Weights of a small transformer language model.
Size: 13 layers, 2 heads of 96, MLP 1536 squared ReLU, vocabulary 8192, 17.5M parameters.
Architecture: normalized queries and keys, value embeddings.
Training: a variant of Adam for these matrices, 182M tokens, 8025 steps.
Each number is 128 + 32 x the weight over the matrix's rms, rounded and kept within 0 to 255. Layers, rows and columns count from 0.

# layer 4 MLP down (transposed), 1536x192, rms 0.095, rows 889-957, columns 96-143
[[198 136 119 165 129 118 155 100 140 126  65 130  62 108 179 129  99 135 130 134 167 155 111 176 141  73 171 193 198 111 180 121 158  76 143 119 138 122 117 169 197 121 116 175 146  98  73 170]
 [ 75 122 136 107 133 114 103  89 124 107 108 121 181 128 156 117  99  33 136 156 223 128 112 182 171 100  73  54 120 179 101 106 120 135 171  69  95 163 162 178 151 148 178 109 127 132 157 133]
 [102 125 182 147 100 121 128 134  85 135 144 123  99 106 133 138 123  94 149  78 181 101 137 146  71 116 154 189 131 128 166 155  93  48 110  94 140 147 146  97 140  92 144 180 161 129 149 137]
 [159 193 148 161 108 156 139 102  66  46  92 156 139 139 126  93 104 120 116 110 161 115 119 140 136 105 118 122 125 126 113 106 138 141 108  93 138 130 134 100 155 120 127 107 142  93 169 108]
 [120  65  94 127 106 153 119 115 119  60 186 134 125 158 197  99  97 142  97 117 171 170 197 119 144  17 129 128 105 187 103 170 129  77  99 125  70 118 157 112 176 145  78 160 153  84  82  40]
 [ 64 132 142 102 147 144 118 122 168 149 138 118 133  86  91 103 150 112 133 140 176 118 135 124 138  95 122 135 158 130 172 123 147 103 163 153 145  84 130 180 145 143 133 111  59 172  92 146]
 [161 142 110 158 118 189 112 161 137 107 156 131 102 151  84 149 124 235 166 108  94 101 135 142  91  99 147 149 147 149 147 133 110 135 177 130  85 161 130 177 144 167  97 139  72 127  60 132]
 [106 140 215 140 137 154 158 108  76 112 124 121 164 121 131 138 108 103 129 120 141  70 141 175  80 113  93 123 152 171 154 137 157  94  97 161 145 139 142  89  75 124 186  82 146 158 135 216]
 [ 95 130 135  75 141 164  90 139 140 145 155 152 157 156 185 107  56 157 109 180 114 138  63 103 107 109 137  43 206 132  76 164 189 143 114  79 118 116 150 146 132 106  99 123 144 147  74 131]
 [132 132 140 131 144 110 141 128  98 174  96 120  80  99 137 123 118 111 181  61 146  94 130  81 112 201 134 150 188  74 155 114 158  58 139 203  81 140 118  93 186 111 101 169 144 146  90 124]
 [126 111 118 136 114 182  97  91 159  90  97 116 119 137 145  99 166 104 120 103 142 169 118 154  89  64 142 123 119  99 129  97 128  96 109 143 148 200 132 162 125 148 116  94 106 123 107 125]
 [121  88  92  97 157 103 108 182 211  84 140 160  99 159 140  89 122 115 102 115 134 150  87 167  47 170 134 132 162 143 134 118 135  84 119 115 138 137 127 106 206 115 154 150 139 191 138 130]
 [108 195  96 112 202 120 111  72 103  99 156 117 169 193 115 124 113 178 138 128 178 134  75 127  99 166  76 174 108 139 146 154 101  81 116  82 136 154 175  76 126 184 136 134 150  76  96 198]
 [195  91  79 133 169 141 141 119 156  71  47 129 153 139 130 117 148 132 142 101 176 163 122 168 150 133 155 168  95  64  71 143 126 136  90 128 156 165 161 165 132 162  87  88  95 153 146  90]
 [153  74  93 150 116 136 117  68 202  77 130 103 156 124 172 118 140 107 107  69  90 123 100 160 132 121 163 103 125 150  88 141 197 131 121 112 142 225 147 119 137 178  82 135 129 165 204 127]
 [109 166 151 125 129 196 122 146 152 163 135 136 107 122 110 127 115 137  95 161 148  89  80 136 121 167  88 123  79 135 138 144 149 127 132 147 135  90 181 148  79 101 141 119 126 120 158 100]
 [185  74  77 130 129 125 130 116 106 165 155 159  97 151 175  83  82 127 159 139 146 149 125 104 154 214 139 135  96 144  83  81  39  82 144 129  85 123 163 113  81  99 125 176 166  92 131 111]
 [ 33 175 108 106  49 104 188 128 185 144 138 168 131 150 149 123 135 115  94 136 144 160 104 116  94 126  70 237 148 143  86 164 130 134 140 177 162  66 137  70 180 125 163 110 155 128 127 103]
 [178 141 129 106  74  95 155 125 124 108 144 207 121  97 161 110 153  99 126 167 123 120 206 140 162 106 128 111 134 150 107  47 145 114 177 119  99 139  97 173 112 107 136 111 143 165 128 177]
 [135 103 111 204  77 104 132 103 102  88 116 185 128 156 128  96  87 144 152  93 141 105 139 138 120 113 135 115 105 118 131 155 126 172 163 101 161 136 137 169 172  93 132 119  97 142 101 110]
 [130 123 175 190 135 116 147 183 144 102 146 107 163 191  74  91 180 106 194  66 143 159 150 124 127 114 146 120 117  95 104 115 158 114 131  95 158 135 107 126 148 129 106  77 141 110 211 121]
 [117 158 130 136 130 140  95 108 111 118 131 105 151 192 142  73 140 182 103  48 126 114  81 140 109 101  97 134 148  52 103 183 171 143 143 180 148 103 139 124 146 127  60  48 120 104 127 125]
 [135 126 125 121  77 161  39  97 103 155 134 114 165 119 157 101 122 142 185 164 136 110  83  75 171  90 116 136 145  88 131 158  99  85 170 191 119 132 159 120  70  13 112 102 181 157 121 142]
 [143  97 140 166 154 135  79 127 171 208 132 199 188 158  64 151 107 163 155 108 145 106 121  96 142 119 154 163 120 113 158 157 165  78 105 147 130 122 130  72 183 158 132 172 129  95 111 122]
 [155  81 132 190  81 116 146 155 105 132 143 123 109 135 138 134 178 169 158 225 116 161 146 146 114 103 107 109 113 122 110  63 119 105 103 115 126 113 167  99 159 179 162 121 143  95 110  87]
 [134 165  93 155 140 130  78 157 136 173 103 154  96 140  97 145 191 125 146 145 157 144 121 172 130 133 158 162 104 160  79 101  84 134 128 112  92 130  87 149 119 133  76  99 135 104 169  87]
 [124 145 122 111 165 190 111  75 195 147 121 102 141  79 129 110  82 229 160  77 131  95 124 162 101 196 113 145 117  66 188 154 123 156 124 152 116  98 153 118 148  27 152 106 132 190 144 151]
 [136 108  80 182 125 130 129 100 117 171 193 170  88  59 171 115 128 115  94  99 126 125 187  98 162 144 187 141 155 133 191 125 119 103 214 119 135 147 129 167  69  77 189 175 126 132 137 183]
 [125 112 138  81 149  81 188 156  94 117 125  58  93 118 163 125 143 188 146  93 130 134 149 155 110  48 136 133  94 159 167 112 163 165 146 102 154 218 164  83 201 176 141  88 102  79 100 133]
 [127 214 198 156 128 139 157 110 152 122 143 148  90  93 168 121  84 158 105 117 183 151 127 162  97 115 135 144 108 102 114 141  79 122  87  79 164 113  82 126 128 132 154 118 115 125 134  95]
 [117 117 199  81 161 154 154 114 138 179 147  51  99  98  83 138 120 192 151 171 118 123  60 128 137 112 158 128 134 100  97 151 152 166 130  97 117 115 135 125 173 101 157  84 114 136 142  91]
 [145 161  97 126 102 150 151 102  99 179 116 151 158 104 117 101 112 113 147 141 106 136 124 123 120 208 101 135 137 124 145  95 189 118 132 153 132 128 130 184 171 166 156 150 137 104 135 173]
 [165 111  99 193 118 176  51 105 196 134 231  61 135 156 143 179 121 174 134 101 106 148 147 144 147 119 189 128 171 128  13 150  67  80 136  77  87  89 131 181  98 111  83 179  69  89 139 136]
 [141 128 163  60  81 147 117  87 144  50 111 111 118 109 151  95 123 125 102 137 148  90 113 115 100 188 111 154 157 116  93 149 115 128 125 111 101  73 145  93 131 147 104 140  88 139  91 152]
 [159 104 162 106 144 118 124  91 142 120 108 138 121 116 145 139 153 112 178 154  95 140 140 177 112 249 136 105 171 105 151 124 103 114 103 112  81 108 107  95 146  54 137 156 158 120 113  94]
 [175 102 112 218 108 157 129 116 191 139 137  75 146 128  89 159 143 117 130 107  88 182 122 107 119 123 103 168 147  93 149 125 178 112 143 147 123 189 111 124 162 157 156 156 154 133  67  83]
 [143 154  95 135 150 138  80 214  90 174 189 178 119 136 120 111 109 104 126 136 136 101 100 132 168 174 112 120  99 109  99 145 126  96 125 114  97 174 176 115 143 147 121 165 168 171 122  93]
 [108  94 166 163 116  98 141 182  73 143 135 116 134  91  91 131  96 154 151  73 160 116 101 135 101 177  92 140 139 111 120  90 115  74 124 147 108 118 179 112 161 142 146 105 113 108 103 131]
 [141  91 126 127 100 209  76 187 227 139 120 157  95 130 113 160 143  81  60 158 126 157 131 173 114 138 186 138 115 119  68 130 166  50 193 116 123 142 116 114 153 214 111 145 155 117  94 152]
 [131 114 124 153 115 167 134 119 128 123 138 127 104 185 159 138 151 112 177 123 134 163 105 107 130 150 103 110 105 128 145 115  94 104  93 100 101 127 138 137 113 128 148 149 127  69 122  89]
 [126  88 122 114  75  62 130 128 123 136 121 109 143 100 130 131 117 109 126  88 177  98 126 113 136 160 105 121 146 119 150 122  95 136  97  72 130 122  45 193 130 138 135 112 122 156 112  98]
 [111 102 156 155 141 172 138 140 158 135  83 180 181 123 118 125 113 179 204  93 150 108 159 129  91  96 145  75 139 120 148 133 162  95  98 146 152 171 145  75 125 120 137 170 145 125 107 190]
 [178 113 104 125  93 150 158 114 136  93 121  92  79 154 131 153 159 100 118 143 134 130  70 114 143 115 137 112 128 146 138 160 206 165 170 129 126 112 142 118 110 124 125 159 109 111 179  65]
 [124 140 157 123 125 123 144  87 104 116 112 135 129  71 118 120  90 105 143 127 125 104 125 122 100 147 119 137 103 153  56 104 176 135 125 150 122 168 115 135 114 106 143 121  98 181 126 110]
 [125 138 172 130  75 117 149 101 128 117 102 141 151 158  75 129  98 128 132 144  83 108 114 120 135 131 120 117 153 153 107  87 129 191  36 106 111 107 153 141 152  75 159  89 124 114 147 146]
 [145 152 127 121  95 117 161 156  51  93 106 150 113  84 128 114 124 118 130 114 133 107 131 157 121 104 108 137 132 162 144 105 158 111 157 147  99 169 184 109 166  92 136 107 156 161 142 103]
 [125 119  87 117 127 109 114 126 146 110 118 138 139 131 143 138 165 107 102 126 145 126 101 137 136 119 146 122 137 118 122 125 120 129 128 130 118 143 107 139 125 131 131 158 134 145 140 135]
 [165 147 121 192 124 131 136 167  63 128 148  79 184  99  72 112 167 153  91 115  70 129 132 140 125 155 132 149  94 146 111  90  56  86 138 126  97 140 130 104 179 170 109 138 139  96 179 107]
 [122 113 130 120  95 145 139 121  96 101 125 126  70 158 107 125 168  96 109  98 131 109  84 140 164 179 154 113 101 162 189  87 125 178 120  81  73 149 127 152 127  96 118  77 164  97 160 133]
 [149 165 185 105 102 108 167 137 132  84 157  60 111 184 124 156  93 102 107 129  75 130 104 149 103 153  85  78 137 103 140  87 137  73 165 137 168 164 145 110 150  71 126  98 153 106  94 152]
 [ 41 115 110 217 103 122 100 149 113 108 160 192 108 147 140  85 115 150 136  88 148 168  72  81  82 137 143 174  94 146 137 132 110 183  72 105 104 141 134 110  79 142 179 124  90 129 161  76]
 [163 133 126 163  71 108 152 173  65 155 206 161 172 123 109 124 119 168 166 168  89 130 135  76 101  79 122 128 129 103 143 100 107 135 158 126  97 162 180  96 159  79  91 139  79 107  94 170]
 [163 107 172 142  85 105 142 217 178 110 198  82 158 152 106 144 123 118 133 140 171  37 152 144 117 128 136 138 179 105  89  76 144 106 141 143  96 120 112  71 127 100 129 141 105 164 134 130]
 [139 106 163 106 216  94  96 158 255 110 115 126 125 147 206 182 138 128 106 119 140 111 105  66 121 102 142 110 154 171 118 141 126 143  91 110 117 112 117 192 112 145 124 150 134 146 145 137]
 [130 149 150  95 163 170 100 119 131 151 158 164  90 183 171 122 118 148  93 153 108 187  84 130 150 180 134 164 119  66 111  89 136  65 152  70 125 104 116 168 134  87 174  74 124  68 104 145]
 [135  67 156  57 128 124 121 142 160  46 155 165 164 114 139 113 124  77  84 128 164 119 117 129  89 152 107 125 102 111 154 136 128  94 150 126 162  98 113 131  70 147 153 113 152 157 117  94]
 [121 127 173 182 143 162 113 150 102 130 123 141 149 126 120 174 151 138 154 114 135  51 169 150 117 165 118 157 121 100 171 155 141  94 144 121 206 169 166 129 127 124 110 168 129 161 127 133]
 [153 168 187 125 160 122 158 140 134 182 135 127 132  35  79 145 116 158 156 132  70 139 139  85 154 111 106 101 104 130 107 168 157 173  94 180 138 110  94 111 170 120 113 126 165 128 168  94]
 [133  96 124  88 163 100 134 173 179 202 115 106 146 118 168 137 143 136 164 116 105  68 109 120 115 172 124 116 183  92 174 118 142 134  44 144 113 116 131  60 157 106 120 153 143 108  92 120]
 [124 121 124 136 139 166 146 141 119 119  83  84 114  95  85 169 121 146 118 150 139  89 116 128 180 150 106 139 128  72 140 104 176 101 148 133 122 113 123 190 185 160 102  84 124 132 113 134]
 [182 160 104 174 100 182 154 120 158 134 134 131 116 123  90 123 113 151 126  66 119 139 159  83  46 131 141 147 119 104 118 102 143 131 134 123  87 137 125 107 152 168 129 147 139 121 103 117]
 [136 124  88 158  95  96 186 122 142 140 127 150 136 115 127 157 146 110 116  93  88 131 127 147 157 115 143 130 170 186 164 146 106 160 113 140 132  98  73  66 113 117  96 153 138 122 164 180]
 [ 93 146 145 137 115 136 165 111 109 131 184 152  82 174 140 122 158 151 115  97  87 160 110 124 128 195 172 131 111 146 143 194 151 121 177 154 137 139 104 144 146 123 133 128 112  89  81 114]
 [155 158 130 141 157 145  98 114 169 170  77 106 130 137 113 186 121 201 108 128 117 133 101 134 184 120 132 136 139  78 138 145 116  72 210  79 124 160  90 150 112  80  76 100 120 133 128 188]
 [ 76 144 113 145  85 139 155 171 118 160 133  80  57 112 127 158  39 166 140  65 123 157 139 114 112 144 150 107 145 126 169 168 122 115 138 165 141 155 135 123  79 178 181 120 174  96 105 105]
 [100 121 146 121  70 157 119 129 173 160 121 154 115 142 120  87 103 114 143 138 131 106  84 155 140 162  70 166 124  79 133 127 127 121 140 178 159  86  88 113 131 155 102  62  94 129 122 117]
 [143 169 130 168  70 119 165 119 213 132 131 202 101 157  81  82 114 139 177 145  92 142 151 109 126 151 157 138 201 117 120 108 162  99 152 112 106  85 155 155 123 119  81 160 149 151 131 134]
 [182  87 145 158 152 127  64 146 198 141 117 118 119 159  89 144  71 182 160 142  77 178 111 121 132 141  99  42 103 112  94  96 183 101 169 127 149 129  79 116 163 134 132 162 164 115  91 141]
 [ 84  78 156 155 105 136 147 142 114  89 134 132 143 150 144 108 163 110 123 125 105 178  90 165 151  96 119  93 122 108 139 105 135 107 112 155 125 133 166 137 136 132 112 135 119 150 121 117]]
# layer 4 MLP up, 1536x192, rms 0.111, rows 890-958, columns 96-143
[[111 119 151 109 115 132 116 101 111  87  96 140 183 169  85 182 168 145  96 182 152 140 140 103 108 188  70 181  84 131 218 109 112 125 102 129 110 125 147 131 157 157 148 135  61  95  71 157]
 [102 115 152 131  87 146 133 209 137 163 154 128 163 124 159 142 134 117  95  94 172 115 123 133 152 116  88 127  59 121 199 102 122 136 137 175 185 188 154 112 162 136 116  95 124 137 149  63]
 [ 52  87  55 105 110  92 108 183 128 121 108 143  99  98 150 155 179 117 100 107 116 123 126 101 107 144 118 159 117 102 200 104 176 137  93 122 186 118 115  88  70  97  59 112 152 151 148 113]
 [130  95 123 144 155  54 108 213 136 147  12  53 104 136 146  58 143 221  73 157 134 136 129  90  73  70 162 136 133 150 112 179  76 119 146  84 126 121 127 143 172 102 121 155 154 103  90  76]
 [131  90  76 152 112  49 144 161 177  63 115 160 134 125  61 111 109 140 183  89 135 132 139 121 102 155 112 121 117 141 144 137 171 150 115  59 117  89 119 110 181  96  99  91 178 106 179 131]
 [ 61 123 145 149 172 146 108 224 138 132  84 109 164 131 119  98 162 117 110 156 146 146 112 141  87 136  98 115 180 159 128 145 124 171  89  79 123 108 126 111 140  84 153 145 132 138 137 134]
 [124 136 147  97 214 136 136 149 103 101 158  92 144 122  76 132 177 134 109 151  66 131 130 124 219 137 114 118  51 197 137  70 138 111 179 152 217 160 110 127 159 122 127 130 124 118 179 195]
 [128 144 145 107 103 101 163 173  92 106 130  94 169 108 123 117 109 156 135 113 125 133 171 144 105 143 124 179 118 105 152 177 142 187 137 139 128 122 139 116 129 204 177 104 113 179 167 125]
 [130 127  74 142 161  81  74 133 126  70 126 164 215  84 153 125 102 194 133  71 141  80 145 158 111 142  98 122 101 103  96 106 121 126  81 120 145 178 121 126  92 162 140 139 156 153 159  93]
 [162 179  85 169 129 111 137 134  71 172  88  87 159 106 134  92 117 164 123  81 148 105 128 105 106  98 148 178 157 108 133 188 146  81 125  81 125 162 141  71 150 147 128 175 154 149 125 164]
 [130 170 116 136 118 150 132 185 113 133 125 103 169 112 128  95 133 152 137  84 114  80 116 117 154 112  92 171  55 118 146 147 103 140 130 110 163 158 139  65  60 111  79 118 146 111 120  72]
 [106 154  79 135 100  66 133 138 117  77 153 122 144  94 161 146 181 116  84  26 174  85  97 130 154 148  75 141 116  83 161 162 122 134 176 146 152 170 145 131 156 151 115 135 135 175  92  60]
 [117 164  85 118 182  57  93 130 159 137 134 152 105  92 105 167  95 109 165 121  98 182  90 101 153 142  75 115 108 152 122 123 134 107 179 134  98 109 172  97  73  86 191 150 113  85 147 194]
 [109 131  91 103 173 126  71 178 135 170  81 125  96 155 215 150 163 162 167 134 170 127 152 106 103 123 100 217 107  69 133 145 161 107 113 122 160  50 198 135 104 129 124 138 148  55  58 126]
 [114 154 126 120 102 144 102 167  91 167 161 163 125 139 159 172 147 118  96 133 120 162 192  81 119 176 103 184 119 149 122 119 133 133  95 154 152  79 136 123 153  95 149 121 154 104 129 154]
 [175 143 152  67 181  97 144 121 160 131  76  90 100 144  91 112 171 116  79  55 113  99  89 130 109 150  65 130 153  96 164 141 127 196 145 201 154 159 144  93 176 151 149 144 143 115 107  80]
 [164 106 120 142 199 116 157 135  89 155 131  22  79 122  98 117 125 144 141 120 127  84 165 147 150 117 103 140 100 168 145 132 113 144 119 134  97 135 137 145 174 149  94 139 137  97 180 126]
 [135  61 108  95 169  60 159 133 145  95 144 148 143 121 161 154 142 150 108 124 120 146 146 135 161 153  86 129 123 133 136 119 157 131  92  81 164 120 139 103 147  56 172 116 142 123 109 130]
 [110 112 176 124 136 130 120 169 110 128  95 103  94 135  69 123 105 141 109  89 131 159 156 141 138 121 119 140 146 124 128 179 129 135 141 111 134 151 140 117 115  92  82  73 175 118  94 119]
 [ 96  90  89 139 175 190 146 123 104  99 109  94 180 167 140 120 175 147 168  36 107 165 114  93 214  73  95 174 147 130 126  79 223 117  58  83 121  53 129 120 158 112  86  56 116 192 120 129]
 [104 143 156 142 119 140 148 125  70 131 116 148 162 162 126 117 238 150 143 105  94 175 119 128 145  72 147 108 131 154 198 118  85 148 145  97 153 149 161 116 118  99 155  51 130 147 133 148]
 [162  87 125 112 169  48 150 131 151 150 105 134 128 191  81 102 133 177 119 120 115  86  65 117 122 115 140 128 126 180 137 174 154  79 123 211  86 153 157 145 138 165 135 133 172 193 116 156]
 [101 171 105 147 185 142 138 138 144 110  90 105 130 212 111 109 103 167 143  99 167 195 111  80 149 140  90 147 104 152 163 134 142 162 143  42 151  85 134  91  97 119 152 113 120 214 141  62]
 [136 130 149  60  84 151 119 178 128  95 148 105 231 134 150 102 114 132 141  80 170 129 145 175 113 151 151  80 171 130 154 127 187 162  81 101 139 131  84 154 100 166 150  96 151 149 149 140]
 [103  86 150 117 170  98 119 149 136 139 122 119 147 125  97 143 126 146 148 152 147 106 122 158 155 119  98 121  70 132 123 166 137 114 100 123 141 151 140 155 166  94  99 128 110 156 156 139]
 [122 150  98 116 164 120  74 146  90 135 115 161  90 114 146 129 118 129 168 111 177  94 136 142 153  90 106 164 104 177  89 112 122 135 142  81 122 163 143  86 133 159 144 218 102  98 117 186]
 [ 97 113 139 139 163 158 137 112 169  99  94 161 192 111 179  90 228 112 142  92  97 106  69 140  92  86 121 165 140 113 187 159 132 151 109 194 157  90 157 156 164 106  99 122  71 113 138  95]
 [114  89 139 158 131  96  78 137 159 128  55 103 143  51 133  22 107 160 161 103 125 108 170  78 128  96  72  83 124 113  97 111  58 127 143 123 147  55 167  91 161  52 123  76 114 118 126 150]
 [117 126 156 120 121 146  86 105 140 102  83 159 109 134 140 134 123 113 128 124  97 111 102  95 139 107 114 101  80 111 120 116 172 147 173 126 133 106 184  85 107 138 167 142 116  91  92  68]
 [140 123  72 106 110  24 152 126  96 142  52 116  82 202 151  71 148 128 135 139 176 156 149 149 162 154  73 164 162 157 187 187  77 116 134 194 126  89 144 111 115 115 114 153  66 128  45 184]
 [133 134 136  84 201 104 143 130  70 115 140 103 129 187  87 147 128 133 112 101 147 142 111  61 132 130 128  72  62 206 178 123 118 182 163 129 133 123 155 126 150 147 153 130  97 105 169 118]
 [139 114 145 144  82 107 100 113 194 144 136  97 135 131 104  77 141 170 141 102  66 124 154 140 140 131 110 112 140 131 150  82 118  92 175 135 150 101  78  55  85 110 123 145 111 126 143 147]
 [115 120 121 125  73 125 151 149 146  83 120  85 159 132  71 139 147 136 141 139  91  85 178 139 148  85 103 131 105 174 189  85 101 162 157 106 162 149 107  74 152 127  86 134  98 128 139 101]
 [110 115  76 118 100 128  71 121 115  57 133  95 134 142  91  60 120 155  72  97 173 140 157 110 146 130 127 165 135 147 126 150 155 146 144 120 110 118 126 110 138 171 172 161 145 128 107 178]
 [101 158 160  99 144  88 139 124 120 101  88 148 144 155 118  79 155 109 210 128  76 200 127 120 145 105  67 123  64 144 126 120 164 121 127 137 129 116 166 154 180 129 162 161 105 125 110 102]
 [105 159 121 108  99 150 151 117 143 173  81  59 141 114 120 144 123 183 111 119  71 197 148 131 159  41 131 120 129 146 119  70 144  86  80 164 173 135 165  69 133 147 107 144 130 164 124 161]
 [ 70 207 117 128 182 107 143 115  80 140 100 122  85 179 155 127 119 159 132  70 148  98 145 127 110 179 106 157 153 140 109 144 109 125 105 175 117 138 133 126 147 132 125 111 124 166 112 150]
 [159  99  79 134 161 124  94 120 176 159 127  71 153 142 137 113 174 225 160 131 205 162 184 122 146 129 147 101 161 161 100 186 160 144  74 101 125 111 130  18 138  93 152 108 128  90 113 128]
 [ 87 157 153 131 104 114  85 146 141  77 190  99 143 173  70 135 165 112 190 116 176 121  93  71  52 158  50 147  96 112  92 166 171 163  63 112 169  86 194 125 133  90 142 170 129 121 127 124]
 [ 72 137 124 115 120 130  67  90 149 146 127 108  92 130 188 147 165 122 123 143 142  84  95 150 172 150 125 179 119 159 111 135 157 148 101 192 136 145 185 173 143 131 104  94  89 137  50 133]
 [143  90 139 116 128  95 147 145 163  80 112 127 110  78 213 113 164 150 155 110 107  50 109  86  93 122 116 118 130  95 118 116 106 103 122 146 189 127 111 127 183  83  22 107 106 158 120 153]
 [129 112 137 112  98  86 136 138 106 159 138 132  63 121 152 143 170 223 128 111 112 126  78 128 187 121 117 211 141 159 101 102 140 111 164 154 153 115 160 103 160 137 147 168 144 125  92 174]
 [106 130  76 150 107 117  99 106 163 149  88 191  99 121 155 146  96 123 112 150 132 163 126 159 153 162 120 142 161 145 121 116 116 136 134 100 154  98 150 159  72 122 114  90 142 107 137 112]
 [ 94 133 118 126 138  86 128 153 110 208 175  95 140 132 112  79 156 148 162 129 102 123 156 115 171 129  95 106  98 137 155  86 148 125 110 142 123 150 144  87 131 121 135 101 151 169  87 131]
 [ 81 138 109 136 144 120  41 124  87 157  95 158 150 121 100 110  96 116 175 165 169 138 119 139  80 142 120 156  80 127 103  80 103 144 130 129 142 144 146 135  82 186 138 150  63 132 189 121]
 [109 124 124 117 124 117 127 176 146 120 146  84 138 131 107 117 128 164 140  89 125 165 116 108 142 137 116 154 125 150 141 125 111 147 110 101 157 104 147 119 132 139  91 119 125 135 146 118]
 [177 156 161 122 124 104  33 136 133  90 114  65 113 127 103 127 187  95 141 120 152  98  89 123 167 139 109 178 108 125  87 102 137 141 116 152 193 114  92 152 145 103 139 147 120 156 142 104]
 [ 99 118 164 149 176 123 100 128 162 146 139 121  91 127 121 100 113 150 180  95 167 133 170 157 176 111 108  68  90 161 154  92 159 152 158 150 109 181 139 134 179  99 140 126 175 126 126  94]
 [ 99 159 113 131 119 100 108 144 120 100  90 138 131  97  69  96 123 153 135 129 160 139 113 149 127 126 133 162 106 158 116 131 175 178 153  94 105 142 142 121 104 155  72 122  73  74 111 115]
 [180 116 151  89 133  91 126 112 130 133 113  85 117 181 133 148 132 144  46 154  81 119 169  89 147 173 117 144 140 165 145 111  75  77 148  98 142 131 129  72 126 169 107 132  76 143  51 157]
 [166 143  58 141 130  78  70 168 133  95 156 144 178  71 114 125 109 150 112  91 102 135 148 122 117  99  85 153 155 126  81 154 105 132 127 169 146 145 192 127 132  98 123 141  67  58 146  70]
 [166 217  89 140 131 125 115 170  95 131  71 169  93 119 188  91 159 156 137 148 100  98 108  90 194 134 149 173 113  97 137 164 168 140 116 162 159 103 172  99  74 118 119 154 113 122  65 137]
 [131 126 105 120 140  78  81 209 134 122 103 143 156 156  99  60 164 161 169 128  99 113 148 158 135  93  80 148  56 125 121 135 162 147 112 123 117 140 165 101 133 110 152 183 143 105 121 112]
 [132 127 169  85 169  95 104 124 170 147 139 118 121 127 125 132 140 119 124 137 109  94  67 142 138  97 117 114  51 139 178 105 146 163  77  97 117 106 175  84 105 161 137 141 144 139 130 162]
 [100 201  46 161 147 140  90 108 125 158 103 101  75 171  66  85 117 126 144 128 104 128 173 128 138  87 119 128 133 117 109 154  72 169 101 127 144 134 118 113 205 129 119 150 123  84 134 175]
 [138 131 149 127 109 161 103 147 130 116 163 145 118  85 142 113 174 151  62 119 116 179 192  91 153 128  80 155  99 144 128 100 166 128  80 109 109 104 141 164 138 123  95 174 151  85 114 107]
 [125 162  95  94 121 123  99 151 114 146 150 153 122 150 184 125 140 110  93 119 139  69 214 109 126 101 142 161  82 161 169 134  67 125  91 146 126  95 106 153  81 199 133 154  76  96 101 142]
 [130  90 207 127 129 102 122 246 137  76 159 136 136  50 119  89 131 107 109 114 153 142 171 137 141 131 149 110 141 124 118 106 164 164 164  93 103 126 135 117 101 129  79 136 152 139 179 115]
 [ 65 144 130 128  79 124 104 161 104  87  64 102 111 154 116  88 155 115 162 113 130 135 124 127 101 121 105 155 130  88 127 178 172 131 152 139 155 114 162 118  94  89 106 144  68 159 109  91]
 [163  97 113  98 115  31 138 134  99 177 108 118 111 111 125 136 163 106 199 133  96  86 125 102 114 101  91 149  82 166 104 107 104 109 131 138 157 143 153 124 101 150 133  88  83 162  62 137]
 [103  77  78 114 149  92 104 142  97 177 102 103 135 123 108 190 117 179 168 140 157 130 101 150 183  47 109 133 110 133 114 123 141 116  87 104 111 141 130 128 106 167 111 139 176 154 133 141]
 [112 137  73 111 129 152 112 110 156  97 152 104 119 127 108 146 142 192 154 120 125  83 104 104  96 126 103 152 121 122 138  87 113 131 130 123 120 100 133 133 167 123 138 136 122 159 147 118]
 [175  76 194 132 156 134 103  96 101  61  93  78 187 169 126 138 149 169 127 108 181 125 130 146 179 143  75 144 117  98 201 126 101 117 158 123 169 170 152  93 110 136 146 125 102 124 118 152]
 [147  74 103 109  89  78 168 204 142 106 147 150 195  72 187 136 130 117 103 115 153  92 101 183 131  54 117 161 138 116 160 159 132 108 114  90 110 198 162 172  81 157 147 127 108  81 169 112]
 [123 166  87 141 130 106 104 118  71 163 121 106 103 115 188 124 137 111 120 129 120 113 218  68 110 123  92 158  97 179 144 133  89 122 101 179  87  76 175  85 150 170 132 157  97 108 112 103]
 [113 150 129 116 123 128  90 170 160  87  96 150 157 177  81 138 138 135  97 147 116 212 142 111  99 146 114 131 140 108 145 177 122 126 132 144 146  77 150 156 207 130 109 148 112 169 106  89]
 [114 206  97  95 126 118 113 156 123 115 147 154 101 109 128 115 121 116 116 174  95 156 142 103 142 145 121 115  89 165 138 125 118 127 142 108 151 156 140 144 157 167 169 186 126 103 165 187]
 [144 171  88 113  84 115 177 123 109 147 120  89 133 127 109 152 111 196 169  75  97 180 171 165 145  57 103 105 131 139 135 122 127 103 109  92 147 124 190  97 190 105 113 106  91 182  84 124]
 [115  89 105 144 113  99 136 152  82 144 126  45 145 106 105 112 123 160 198  98 186 108 150 104  82 152 109 150 124 143 135  97 172 136 182 121 152 158 127  98 124 196 137 159  96 140 162  87]]